Each number is 128 + 32 x the weight over its row's rms, rounded and kept within 0 to 255. Layers, rows and columns count from 0. Numbers have three digits each. The size before them is the row's rms in percent of the matrix's.

# layer 3 attention value, 32x128, rms 0.21, rows 22-27, columns 0-127
104:143174095180125134105170185120085171155060087162171120171114072120132154094137144165139129148160110132085175117133108134117124158087120085053154120138144156146136186127142139142192097118136154104149107142145127142101088081130170199106104108182138127069064132135151117164114131135119180101104117107176152128087180131128198139057119120100142178145086135141099080113184109170143129139184
099:130140092113147153182147126172125169119133133144136070113152109172143096071164051105117167150150154139126187127150122107194100170101208115125115065136095113134156122135092138182130186099075166133155086160189137150175152085124109162070087135113134181174105152149144122130123147159185138152128145127161146122119179118125145123108172165190158159135102096124136140090095155041121110102169
098:134082105079134112087164175119087109087137098087110128140138142132137124173114118157144133061108104118100165131171059171110124137122127119147086106115144106127205097107069043130148119136100134134108075181096063133095179131137116106167088087139119193167155083115112141099153188138156136188155121132085180115138101092115136138126031174170115104141173109104067126125145128142154123127153
095:111128064099211101178128156130096074157160128113163099183149134101107136133123170123146149103169130082113121165132187080127072163122101116159157151128164131148133097131126150167169088071183101139124131137135152114126132117141119118122118124118203138148071158118206142213194170143126115169195130147142093166088138126102104207114093117066152123105126139096106137144135134180102086117100
093:146080171099131109079091109073132143084123133137156136101081139106073142077126107130130145134123034145169124124113093149088137124138131133147090159085132175176142135124132115106118092115155089111142159137083140196128130168111102135034129130093096135127118139130142100159107194182151198141137188164127154180178159080180108211145135131116159121098104121102137119107116147158070163144193
100:157056124194138127167135199117132179152082192086119127139211135111137113130114136062138125114130117131118093113109119102113121154121102154163102120159137137104122153097099081116132159145165112119180067131120150179068108159131144143080125132065137153177125111116152142149161150125124124113143119032134072141123167140083122078169103051147151155108099119143166057169084160120111122168085
# layer 3 attention output (transposed), 256x128, rms 0.299, rows 22-27,54-59,86-91,118-123,150-155,182-186,214-218,246-250, columns 0-127
101:160097132104171155135117099126151198160095131128154152127096142154078113168084153139084137107160109079151112099112155136123106133184151187115090099113118166133129117088146111155107154140067114095164159102131134143108081082193182092145115136131117124042130114084111108083100097123124134106106126100149094222144159081048109143141153103139143090165183173095135205115095082096095117104143
102:112127128158183121164169105119142139110108168089110118167131171143157138085116230122093135147170120086106118154093154169124204089056108150104080154090110154108145134176086115153109117099133154103068093086085136176123098099099086113139137120125207140164136119190088148139085165133092107107150154165192095135150111134104183100168106111181152105105087121155162124174101173110116123131138
102:133072164119127140103131148164178146143166132111086155108091086095119174052086129105127129129108194126091099133104153119115175132092158178162133137161173161115124100160185085108149150137139112193106145084180131142186133124135101156160098132132150115103123120155084116151135205147103112157144053130089098175121160116155113148050131103119187126103119069067059175123126163115077136124140
089:069106169127153157148106157162173117117166094154155110127191128123148062187139146127066144106102117105164106149161086127127133103110089113096116110173074122077140128129103107104162130059077118110127170091163078127083069113133181113084102106112100113099109150152169070141164092107137110150050134126156177067105152149146153149143074121082072130127140185084140172145073126122100139135107
110:127132158122158157124135127098181112105198192164186184128105144070153095161119127147155139112169167110107142076075108138140152148190147147189170150184058140140124181143180114164142169176108165112099147133136153118097186142139165107147122133097091081132122155097132127187117136094156187146133127080068121130099117124111116098151152094100130236112182143098158120127115149132120151110107
091:065136125153084145130147119186085181108096194116114083104122103072162154132146173158128085194116092154152107070182123126140136109113157084140157160105146140087080090079120140183084164152144079161135142147088133163077171075121138127148167126117139093111151105166159091123139171167159130132168143138156131152058134097111119144148086153159199076070152058111122117108140136113156122150157
102:137162093133136149094126083134109170104142181084154139116119129152172095175107149157083097147106157093202046164144126163094120115122130143180211149169153097162115084100094084186112078121145122113074140110110116144130098113112173105198115124140141087151101111131106168110143100176121135119171148140101114081127155112093136131112076185150087082097161102067088148123100145078096114196121
100:095075106111155120156110097166104165159081131130122149102127098151122069164083130170162115102098029126150113142087113157075154164107092142130104142094139174153133110143118110126128130131087155125050144129115149130146171138176163119133199166137151100108149076056126111047130124099088082121144111101128132181085137072159089140060137164093085116133098074186090122114131159094137140094109
091:145132141135127111139112140109136131131154170130091101143154126151128091198134167177174112198144071121116169181105174149125123129153125154068146138186061096117147090135179130129126131119132103120073127113138119065146164165135191145112120132159175105110107114098178133098137139175072084050064083151134114116182145145128112125163133127161079159184170125132220113165086177128156101140119
097:118183155135122114104092112141138104143074132122112118169149115111123102200153130156071141134090130096141098108119076117151076140158153130108107122160100112109092109098165132129149138138064108142036135102050174144089128170082108107138113140131146133144143071104131167110101135104133042100148131158165128117077128126146041159151141157104067140123199108124028116151179148166151121105147
103:098106152100117130097102150142127109156192150099081082136084113101141177184137147148114115101109077166161085072080158152136126115109165121100115201132164186070087138128135132109141140110098144113155112102155165076153073135120102113089125079069065111132123129174123091199142148195134126164172125133109144160137075062068104102169134099141152131137189152107106182082143127129101101100132
103:107108127123137148104203125176104144069212180133153123169118123114151172113137134147133162116115166137178152110128127113161107147062130142167100146145143135148156140175133139156167131195164133126150176090160129165145103098108178117161115132105114136133048078080104129097106127143171125154100109107169073127147128151156099085130150130106146128145149094104122161079193083076079130193229
098:117161143058148122109125106137063101154152103093155140078152126108112138075121101105214119160124114157165102158158069164132101118082141127111085129215105153180113120153095113119085143087167162126121132109117120087130155160091134137107140144119157087116151112200101081158152100139115039140065131122147122127122120123184066107094106127170129153157087126134170123098157146168219127088109
093:183158106119158139146057142125207131122090124145154142120130106091115124132169103078104152090138100115044143138081149087092130150189125155061149113196139067107119085139118147091119130077174165125155159169147096114165168147183176118145149128102136119122091135165125147081147117081078065139147116132115138119129136091110080131126142133094133101121176167143061156140125148126145037090163
092:105147129164118139118128129116147222138117144126118106153126220124151105136130180104109133190155134184142170142079101111112147124083127078160174160099102137067116152120119135158162141114195152120151115134184120162099117124149140124139175135136130127120193167169078100180156115118154150172201148138143102129071139193164121131187117145102133149139180155097110189105172164120122215126099
080:143192126191157187064130120128158204101134163141122160161110135153160104065084156127114112160120166144135117125180055148119116072112158112156132110101116097137126176115128115069111180197109172126130098159130119140098176137229148116160117154123108104164140040146133118111113158121131174161136114129114164133076103108162097104120190118183160120131126149152126131115144109085122147060122
089:166142130113135119119132156121111159131148125144119140153130128132149124123104119090096159115084128116139115141108096105119126080162114123136093093096185155079139144121131161142136151173021121157134042150130112142151140120147176080138154117069103156098066040085111158123175095174143098093113102183153133118146116105119071155140131148077125081164071097153148123047175118111218091093097
098:146175077131209215118161095095139177153156123161082169132050132105122123132142104136158140100160110099149153139144112153152133129139107148154130161149088099142130130102141145112121098145128168162068122104138159150220131144095067111168128168122137116126136138045107123045119111123120115136086123151170161103140155083122179066136160129062091071176147145136132132139180153175166148130116
115:141066128156117117175157204120162097107201138134085122148165130118140145150177114080107135130138138143120143143101132114110125102119140097119154137050147059080120150150170152123089170146128151171168114163177096144139171107119121100085149148148063167143148170213142122162150071113136211178129135090111169174097114169154147102107169103113125130096099099176142153178126085116105110178164
092:149188165119052050076097136123094113168130120156172147114058149147112109139098099156165118157143119139109132094116082186193139141118098161113170131154167114142126128126166114125163118106124099066103173144131165084085069072080120127150074080131122125082109092086118144144122111133162160107168085169151141115096104133196082144190136160151142161106183109069150112112139110167132173131122
088:122185083088157108170177125106076101073126093150127122120100147168125132143159120132131111056125098128160109138114118164129139139107120089122042187114135132129084089091080172092092146126092162057138116136106229185113115123110162144136147137077134124111071102161141144130103093120158117063095117158101207074144094118110104099094121122117107166133069102154145099076098090099128109144120
082:156139071135095038137109067068135148137137145141129144106095081106168113091133108106157115066146115145168166137057140133101165143149107177125108093073142112108170117109151115148084169165117134148140195157103098129113118177110116161085122134157126133123119160085096116172107134183119146147139120141077135162192084132124165101150143101173111162220134105136143150116173081152113195193154
094:086110129152095091116139108193085097088066096134091125198165124210126070096131178173105129141122090131101126179139140063114177130102076116102084145167129083155161098157099094120197102069204109121125112102119100184115138107114114153150105145127165127127090102156117120112109072128122119115177161109101112135090138159140197138086105160096141086109124132072124158153105118113132083168121
085:148073217117180116096096102107146107113130093123131135140135171159129080176093119099077154110125142131068150177167140082123100120129134109103109077125112115104156150150156094112138134093112107081197149175131171054142120155160135165099113087156142141124141186099082183065165099092142076089182139148148166128161155169168134186109114099137150117126181136160121134175050135121138165110132
105:136168190117135126098209120153117161156088090126171116193147188092117149153152169193138116100096148117086112103076089148184171109130146124094100098192136189156160165155183161119169141149102153104071100082092176101108162159176119140151133094113116140134156106143164117135116142116207094104105149140190125078153125094138112134113129101085130154131107171176128125158088110137183125095098
110:104123103118106139112125136105066132101139147092212110140153121092130135119069097128119101117168196098197128150143206190101092117102174112116120093154117101113077147168119091214118123164121147132144159180122144130120113119168168165157146071145192145168152143151141106166127156134167096146191101149148147090161103126170145084102119108164144118156114157103106156175119077118177124046136
102:113143106134085128177127133115160112130169146117089214179102121089117115095126212078123157159131153163135137118136131174126059183184126164098165102105158081114129181149115062160098126185144130172133137181122090161153113082142161143183113091119131215140128148114186129108094142119116164183184116159142131137086125105114125133091136062127142105103173093114132092152148163106135150095167
107:151096108091103106133073100176150162121090123169096096070139162119194111120143122086124133152138154132145131141155108073133169091164129146127149091113149174108071130179106153148168111165107096075137102083168076183117150124094175076125078136101083159087138148068111108114100140066117143155127150165079106163113158146152075113116103216151106090053118143133079166101110128108157111087121
101:158091144101108110132095146104128130140082086098130122107140135147120099110095187123133135138114191112135148191218162152081178137109069147185092111124158148106143156138093165113111122177078114135119127127130146151165107144201136097117124112142102172103103140155065112127184077127132141075130119106154022083126128185136084136128089184135084125076104123099120159158110146184171186134114
105:087098131183087168163071121107131169081143152154086130143174116138123128179123074097122149115117112136081123219107107142153109149154154104087136113157112114104083097115127104083142093144155134130126015087080104159140165179119136127165085104166138098155099159090146139175153092162151084131107168175113124132092086100140044114175135146184134100132114108141112159149178098133091100167140
129:086106148169187109194142150142099160116152156128094149122106111160130119068121146115173156159128129165135144113109128094121118190063164128157154115057126062065115147152128150143119155230167135129177130069119117085119149122178171111145105100132170136136137146169109137126077236134154166148147089182144114088168099133124123130168148109145085103159155190139126123126169133117149137100101
100:088014114120123143121142112080140170082116153118133114133118106126134156166144152128123148102055205126183125102178186137110141115148143118142150123133137167161100188104131117135135138117124057143146017122134077134156132159129098109143189139160095122161107172097105113148141119122128099190193124124143124096146082142091130143057069163123133095074077142149143085151100093144142137126119
109:120180202124126174097138117155217138115138073061190141134159102173082152125145140132082169189125095151110161121088143093142144106120083134121148121138115142185168117099141098162160143102122111133154120107044055103185152118133186087147108120100126135151098107142119112109126101141127153149129161163173092111125094121126146112069147114078124122161108175196143073200106133182128127130134
102:134105098143089134168120173117198132103088112150122137057146111089122133124186141081098187157091143121121118119107114139134166062173074128117121158139137157110183131118114106089158120139101105027148083118138124116112153136070142157109145175144155132133145136145163148083072141088142177162116120121132079155171128184126142087130120190103169098125136085141093113180109163188122061169192
107:220086111121127130123146114127125051161084093091120162101163157133145137121122119117094157152164191110102119137220165162132139117189114141138154178110176118125079147153104135127038073152147158097134176127115154118180121153132100160074129086139126148135145192143099131089114133101162126122107110159139095126080128192104148108117165158154121138104141152149075138224092102160095136106136
105:092081101150113127091131137089141096101078132191062086140090126079154108115105144171095099094124108165114147115199127157116089148114088081170086083129096157126111064108059127095151091127082112099067159226095110145136126189102073156166115124109144145162156127132167144100122163149104105141141086125114121125117149137150176086171151128134144139045152110101134095104097113137107110136183
093:129141135131131103147103131130090112158125104152098131126186178154139140106122108148207143137162131160174125112086152081140071075192156105171173159118108143126169123152125152150165128214127120168195151160151157110096096145173090112078121112103130102147195085163168115190089145155150231084111148131062125157104115098141137144151171099098146142153153133123129161107126108159108139087067
099:088110145155133125156127132081106126164091122143110104113086129137093069111153095118155158142216174056122054072157099070137173100111153112160206115067066148163124122121093189107129111144139154151129129136149128090126110143140105103051129125140090128119153153070094141095123102135154129103126114052126120169092197099127221152121136145155142131105092111136143103126153116115083114115162
090:117172164155112152104115159134079111106148202080157148118055152165148134107099068149203136116200144182122109194090140147122164143104177118155151146111143132152109076203153162131141146115170126160126125131162138123104152125116197156125148130099130079138154166127142127112173087071127152116130109119152084082147142127118120118137052135120111168128158077149167116102061176089153165121065
108:098111181156133152199115116156184087164123120122168183108142085116066182116165117127182092131109089154113152107107140107106111138127132161124116100078075091141112138101181089124111136106136130128102177097107101089108156125134089145142125156214168137131098130086202133122091141117097115172062129085070108155158160091138144123173169073164085128150099157161139187140148148082107161190150
105:200171144133112142107075082133165085117116129139211110126087120165149130159112119177063150145120138111073138108144114130132192109160098130074148173149166165120187164063141139152170117083084132142172092070106181157134083081113123165048125113123139135163072074100126124168105143114185141090132136155146142127083133137116097190119114154103136137123120085111072110171106138099109136135149
096:133125124106196107123175104130166128124137108100117094144115050094130072113186108114100115121118188122134180163124137105185065104119113057218147115096051131121133121099116108150111155098098134158082110104106133133144125170121153120103118179112128188089094220188151094110092119141152149122077097052126161135126191165125149125119132141190137163162146105151118153123123101111102124142135
114:185073126094150084090125158134137079114122122207133090110143128110150114153141091114150084095085106118057148171208165184178143108130114135122089097104137114123170075141114076081122113157135113121122117141146044137147147134089098122127129145165114146199117103054111140103170184116051136150110095123123164127138121136137105103184068176107102153086164124122093111078150119162153154122112
119:133083141063180107206186112144114087128122099101118083185109162109039180123109137136121121119138132052081102092150170125167082191136136115125177199195162107144133126150102162151133111121141130152144162132113157123154103101152128124174123113107149144123082145139133143144158142139156145141160166114173146137081176127126113176114130101122159071070149143106165136174128103128067059176100
100:134171080111118070109171168110116198159108172201172092157127136126096070146150153104085139161150114125203108131099120187104090134118114138089093138106131107183123089146092123169142100125141099117127135195117119186116097122087121129095133146111171142119149145149159157118139200153111149136143086149220169101139174108148066180106070149138129154152154086131120113106115113134093183099177